Part of a small language model's weights.
Size: 10 layers, 7 heads of 64, MLP 1792 tanh GELU, vocabulary 32000.
Architecture: tied embeddings, capped logits.
Training: a variant of SOAP for these matrices, 414M tokens, 3161 steps.
Each number is 128 + 24 x the weight over the matrix's rms, rounded and kept within 0 to 255. Layers, rows and columns count from 0. Numbers have three digits each.

# down: layer 3 MLP down (transposed), 1792x448, rms 0.0598, rows 11-57, columns 64-127
# up: layer 3 MLP up, 1792x448, rms 0.0709, rows 12-57, columns 64-127
down11:119104118130112120137113110152103154151092099134124122137121121116132118124140089134062136152133143098141177116131108088159147156174103156149108145157104110112157132125105153122180114132111133
up12:136128097098137122126133122110128127110156139127125118147095131181105129129134141110153121128111114110123103160127145143131147110106140141097122103108150107072111126111152109135100180154135122
down12:144121130131142087142097115130150135112172185133122123167130152131107136177109126133112116114152153124131092113134170153093128161099152136125149111100134098125085137140113138143126160137131117
up13:144139155145120125121111086139107159120146127160119122108146118125135128112130104181153084132098181123137111135178141174115112149155105091105163156130110127121098173101108091139082117131108104
down13:091150165117100109149115134131060121154123117104110120149157165140151116139120110087142109133141137144096170117146093138139130099157117109172115124112161120140124133158132131141116087161111126
up14:140101117095100068112152142113146109124087150126118153121133117086148131097155132147103129160118114140096099118103094088148114088097132117149090069123152125168128076135110149168105128092141094
down14:124126099096094100143117091154098163130086131075156128189156122148164141176121104121123144100125093110178092162175142113149090137091118125144123133120142082124152126123140134112125122109136116
up15:139096142129145100104152126136182150124129134163127133099098155102113125123139127142120107101141148148145166141110102124121102138125105143126150115150149147146133073136147103116092090087115084
down15:103131125139129156200126137067125170072113109147075114130173109128155153140154083158092122116126160145109114098119154171140158114123108146088128077108120087132118101127127175121137097123170104
up16:116138119080113074115155074162146111119132120105145109131130134131126177117131120145128089070143143155149124112155090144129113114117143144155133098159152153122123141141132093153152120127168107
down16:128137106121138129128106132106132112134106117098138088122145106127150169121124144076088148122162134066131095172121196142113143132142127123098101136122133145150097117103090117079097141155092149
up17:073107129130175127092117099149131112113104154132151100155128157131101109134130099113143184126097095063135087145111135163164130133080106110127103168175102138099131114138186150116158146130173119
down17:135145103100138148142097117141129123123097084135161142136087164117152130131145118091124132097122103108140113115105100123106106134062109114119113127154092119098083152148158122108145166118129165
up18:105121140122120144110138115081109152123141156112119178129116128101125130134176109107145160109113120135116110109131136109087131130154120139153100109149127140122122107071098110095147095138138176
down18:119104112145147142138127150127087121169136146149178127141101099088101091084175140147158141137121132085144103149126123107140166150118133112151149106127149105118124117080116115136112163143122173
up19:098129144185118120154092141115101168109122116132136105124151100112154133072120108131149093169158084156160142068158149134141089120122074143150130182122172076088084150137179082078166140154069105
down19:150123130115153131144148142083136119157101153087132166145113089137123154096126122120105166165122131124159165136118189117103094110167111101094086157090156118123093104097138129099143153151143163
up20:139155123114094103155127128133135104151147098147115120155158133129119166144144137104116114158115125143117152136133136175094120125123160112148116134153123150160120123100167147151143056111058130
down20:147122118065094119139099154135118138136134146131159114136082165140148118139087132099136106097102140134140093111110115102163128114127115097103145108121143138162110107127182085109145093099140129
up21:090143135115147078080102133131078147086122112135119119127122134158112137124152096086112138137174099143112114136146130143161094167139098157093091135093128098156153126158073142098102188132168141
down21:076091127141174111169157100143127160109150102166080149179135086112128112153137134084104120093086168087118131123157146126120176138117136183092139108137149088112139150134091121120169113187091177
up22:191150090142101144122152095132145124116083115126198108149136122154118144121150093115136151142117091133142093082136154122122159111129090111169126182117160153149107137102127144122118116126090101
down22:117150078118095149135126149111125134101130125128170140151112104088102125093162081063146148146122116102137106153102100128119108102144176128125176118159120157159146130088103128119092137143122166
up23:175162112102079156086110078139145114219179143142155131113099116120149137110151116097109126104131131138113107122137165170113106101143126147158115143119119147145149152143158143159144159161116085
down23:131131111161088104150127142153138137121123103123114106135122184149130133175129127153115152130093122096179121147113107165118115095134161142140144119129088152109133162138071154111104124110161184
up24:134120142120121116076158103133130103166154092105107139158127112162173105171169120149178175066128160109179130081157130112166118111127110106111127102141133085103180095119141113119107108118104105
down24:115122125207126102123098150146110086120126138137116127106130130105183133097117119164134162071143133145090138095111176138127112121138165148152100125108101106140127176125105135102144135124107094
up25:105129141093099098099113090132108159135142138136136104123116106144119128098148103141095128100142140122099106156116160124112118128118117134147165116128118151129146119090142126104106083140133113
down25:150133120173152118117107120165114096135135141115150137134136160139135121089132140130112147142159122150077158108119169102108149184146137171113120127126109109164118123087163123138129182128167115
up26:165111144123130129112133127125172136120100135133148155132138119131108112114184144149075121181136136140146124134154098171110099121111095082100117120124153101120095131121129143149153127140131121
down26:119084130100161164058149158083116096117134092133138105122157100120124156110105101096105101138148086114146157170124161153136135127097167151137142117138128122139121120111101098165188138146129121
up27:099157163104113102124120176118100110091131122112129091123106145140126100138148130122137134108103155131175126139116132117151106172139125112121086138142082101077129100124154102144128156126121149
down27:157134096136121111171112113130099134176139091139131122132146126149147120087108095111133129156158167121168119125078142128146152120136108108175118103136133101101114159129126143088125107120125131
up28:116112160111135082144064066126066163105136198112110136121113177120145143101166145141135103081174089139090120152081167121122107210111127132102098105107126085113162109086067121121125160108095121
down28:153144107103142107127137114132086147121119137098126117149128162180146124109117059132133134144095105107105154102095143127120095121090135118111110082104128096163100146104130085092105104084144148
up29:116125109160142159116112137172117159164133086131147151156140134129139127149108134099150158136126106099178114150123129109088141097127140129174139068088127106112108136115122097149140142123148120
down29:136101125082123146125123122103135145107126157129102121123124098111125117124085154113115113172113128128091153110160121120169056147130176110100093135168147141108144134140119116143141108164116141
up30:133119131146139120140116104179142114095118091105090137125113137142148138130139118138125111118131123129130132136116115135102154081111141130144102105117192154104147160146120102154157093149141155
down30:090127130119163114098128116129118101078122157157154131113104122127147110099132172119103167113116119141149076156076129128173177119141160150129109091144129113099137109130098115116124138098103119
up31:092156150108087158155138099103129151152175152129149125127111090090131132154142139148084109137114128126104138163126106147109136156170090131133143152166133110124146156150179132122148154139106116
down31:129114133160116085138193123109139114100112091118184122141155131132132145123132088143074065115094061162141176123131181106113119148123128106204168117170109140059111188151173104126125171141129099
up32:111105147095159134157145145092130097140101140127107092149107107137154102080163120114153136128160129147069094187115101157095129114143139111133122102148160121192104129112152132128153170108092118
down32:162125123166126084119170131106147132136120114154118133168110157106111128105163136151117135113140078152112132109136169095132126112112130139144112108117123133133135154123143098128128162136119137
up33:113115101131124131181093171128127172095097119129133195093092099158160141147104096149101141164139125148127145116169171099146104140174126117148121134115131126146134107099097109086157156116153140
down33:107099146157129099131160117120148153137131143113149112162152122059129145117118159116138091124130121150143083161069125149148130091129121124143104177132153084113091121100156149107094090146124145
up34:140131110135136142135098104129094159142152094088091135108119149140129099124154133191127078081150115079099108148127163139123117147103130141156130159094157154131160094157178083132127120114138128
down34:096120136122130117132135108145122132105157087114106119101139159177130134124143104143154113101100108127070185095103131115115118116155108144128146164127124143100112125154118103131091155093106131
up35:128112123160131122110125112126120151126128153146101153135149137140168134169127077130128108093110120131135109139138124103139143162125137110143145115114112140137158158140090094099123110083115104
down35:125119134097088118088134127145078123131133109116169065102173133120145121107106156140116123146118136115103182095124130121110110131123145161120138135154133138153104117118143170094181154156146135
up36:115102156091115187143144140122136104107114128131143131169115110108116104102129149154109136131148127139128107121078128155118111127138106150117139132143152145141162116108139116138135137107114116
down36:170113148146140156107098137146115138148159103134081113138103146156114127137121126102148097115113170125129148127183121090141092149133123121118119074117119085135154122130135138142146103123155125
up37:140141154088143102091128107146103107161127133125121117165153085091072113146128096135120147144144134139104134118191116119122145128105118144097148135091128141167105124133133143113104133130129157
down37:114118115154144110069153129134157123131138148133153163092162139125105106102128143114113087089120098159145147120069125118140131141126146143127144113148162106092124136148120133148124087057108132
up38:155139134149143132117135152160107128096143133154114122132153072134139138123186101144109145143151155135094111121136143119114151147147152091144078144176115130133110124112127168145141109148144087
down38:131097150186119141143089128106124156137092119115119191100080109110168193132147148145182139139078137153154173124112126141148126152120132184107127131113130124112080114124142161131122105152159110
up39:111118119125139158132143094156105119113092127155099104108143131118146161168115167114141123083141086167151110129154130137144094106132194161114154109161150062133129175107183160097122138151153076
down39:120145160166149178154102173148156090114137121153169162109126166142137098162093158145110118146147138134162144131144161121143113146112147122110153176169087096142200194117136128101117079117102102
up40:098103100203178147140120138148095142124148159097127091110121155132154151111123078130111109125117134150138109132115133159122147134123161105084129157122139125112109125133094158082113174102132121
down40:115129134147148138125172098109107132128154132121164123124120153082084137116081122126120063132112107170139118123099156126173126132155124129099129160110160126162128105159139128141134149159082121
up41:150119089134098108125095159092157154186093136142142108171105077107146112128143133122170125090149109136138094139132187138122076133166118039121142130088136148115097140094124097157113116129127129
down41:105135120099134152155101122105153121137141132112109113096170103152108114118112115143134157154131139108139096108153110056116121127151148107122182117132140116132173143085127143077126141132149101
up42:086130094119153105098123132109100117091109141140108123129113146152087178091155087131111136136123131135159124136151109096181160181110119137100103111149117113108117111139131134127124128152117149
down42:137121135147110135118171111105092120130140135110127098109150114106103160177134099090152122117092121193142132145128093156137136188146124102100162165134119107146147134140138156095170153141115128
up43:108139098123160141112132139092129130109124114093101119120136114162130157113147095124138152125095129096077090093150067128142125116083092160090122124150073070153164135141172144146147119116099161
down43:159132170094122115106101126139153122133176164142099108127123158130123113164107126107108118111106115125183150149090148147090108155103167097132121145091145148148113143099140134137109132128148116
up44:112134131124123132125115149122131147098137110125149107123086121131162168083108134099124126124114133120117109123123149110126147144141062127142125163132110099121162110104089139112159146109131119
down44:092098168149151177101135110155118096122092129119143116153152103092136127163136124147141091085124127086122145135159166137094133123089105192118111149104164109088120158139160101142115135082128096
up45:148115092133123077126115137144111108095145103111133150128128124099122128141131149195105104111169117125106116154102137144114112134098130136110133127186165111109078144164121136112102119093125101
down45:163142119105119128150114148104092118128126131159100121160144112126149115111103142109179188132167126113143149099139128151194143128139129130083131188167098151109088167093132117095128138115106127
up46:117092128123118173107160097118104110133132123177101118131086134160133135103139113114158110131144177137088134134128180102150196127143117091121171078115136146095145142154133097140138121135136140
down46:155147120143158124068126171136128104125180146125140092083135100100139145154114149144105143126107130103158180131188150191135128126143152105092142143119104118175167151159101148121150120071132132
up47:125140102115076148127099148101169138146143121124129121144164127179134142123089129146103105128124134131154140108108116138106165112097115144125109114164128151152132091117126134111086130099148185
down47:120195143119162064135124077134126154123113141131116106143123169134128150130129127110172096100134135120119105124148123123069119137159128091162137126143148107106153157115088145123163136149175130
up48:100136162151149130088080129149087100132104128173180124131097121159133119167141126154126135146099144149096139116154136166128174102159140148144118133165128111154137136067102096148139123136114126
down48:097144172093116156152164118103119138137150119151132127078148137105144151090101170130129114131118131129142170110110143123160118197128121141141132133142146140186123147105093132140178117113151167
up49:136156170128158161111105175157128127150137109139110122129117149147144126098133092164130074089104074112139106130185147101140151133135174136123142136146143129172168141153097115104116120111130135
down49:106128104132133137154145092138145125168146151122119140129123113097125145110088101135103148157110089129121100118139110149132124138101154133093086132107108132121124114119113138108123121132130166
up50:145151096141126153111128143163159130090155116141119160131116166114113108084119150152166165144086141132153107166132178116136159132125132111107149122116118120139129091115183131141139131155088091
down50:096098117077061107170133161130174129060148054154082160141111169122142107081068119110158125127085123155156087117121188123107151116137123142098153104157154114130102155136136146145169146149150184
up51:107127165113111128123128174152134136147128151104131147112132070155120170078162095157130168108118138146115114137127117142099096076118113094110127145126189130148142159105108145121112145133099142
down51:142136123123134140086153096145126111095151137112191153113128141151110130108122092113144101091131125108142144132085106080103126094127085119108118127072100167126149162128149120083118109143104112
up52:153121108099136148137118157124127135181087097144109147155087117168096151132115205087138075123163129119119121143117115107118119142099144116223096120154141167111104109153135147150078142141150134
down52:118143111164136078138155126111126124107169107138119105157130111123127124114159137136162119077181136114159119117096123111130120112084146099124132107101122133115170131110118124107126109121108162
up53:119082106147116165177116150128121144129111176116143104106132114154104129164122138147133142155115126154108115111121117148137144150146166116157112145131117154126145124119104151106162121141116151
down53:124122160138129124145180142100142090130090128107112159168158120112102125130148118103145161116109142122156122160106121138110113147129142142159159109118132125167116109148105161094135134112138139
up54:084143154139132115104105140146096110140154124142147166103148102123100139131138156139105131146146116127100109094127120159089087130100156134124148109131130143129110142110132158081141123148140104
down54:157175106094100143104147163159141110115109140156112171084143087129137118124128137132132137152125109143149139137088092124116126161116129108180122138169073108130128135104175126103118147095121116
up55:151132170108114109113132076140122123134137146118105154111131074135111121139110136086122108125120139121145109118123140107133131139136120097148123113126146135141126159110132107112096125150139141
down55:123114162124161144130144116129118106122163134121151129129122168074115144113131150124106153127137121109151097118086112101151107108115144109143160097124120107104110099153133083178082140110122163
up56:085144107128144093144089144103120138110111154135107136138143104113133104112106115138131154136105117112155105143106119126104105115136133095177124120135153162142121136098131173112126110158162092
down56:123075146149142125107179108140114145130139139115095098131169170162138144091140131124156180145136187115130115131135141106127138168122155105099109116136132132135127104173164107100141077119145108
up57:103115136150194135089104154110127154126132188150111114167104136101161142164132117126110167129127143137068107102080149109141109129151087138146086138117098104177102128106097083102135133127090087
down57:160169127121144115143144114119123121112120124147123138124175128137139100098121129130124142120108097168168124121171108135141133118107129095120114177132144179078143140129139178118119145134126159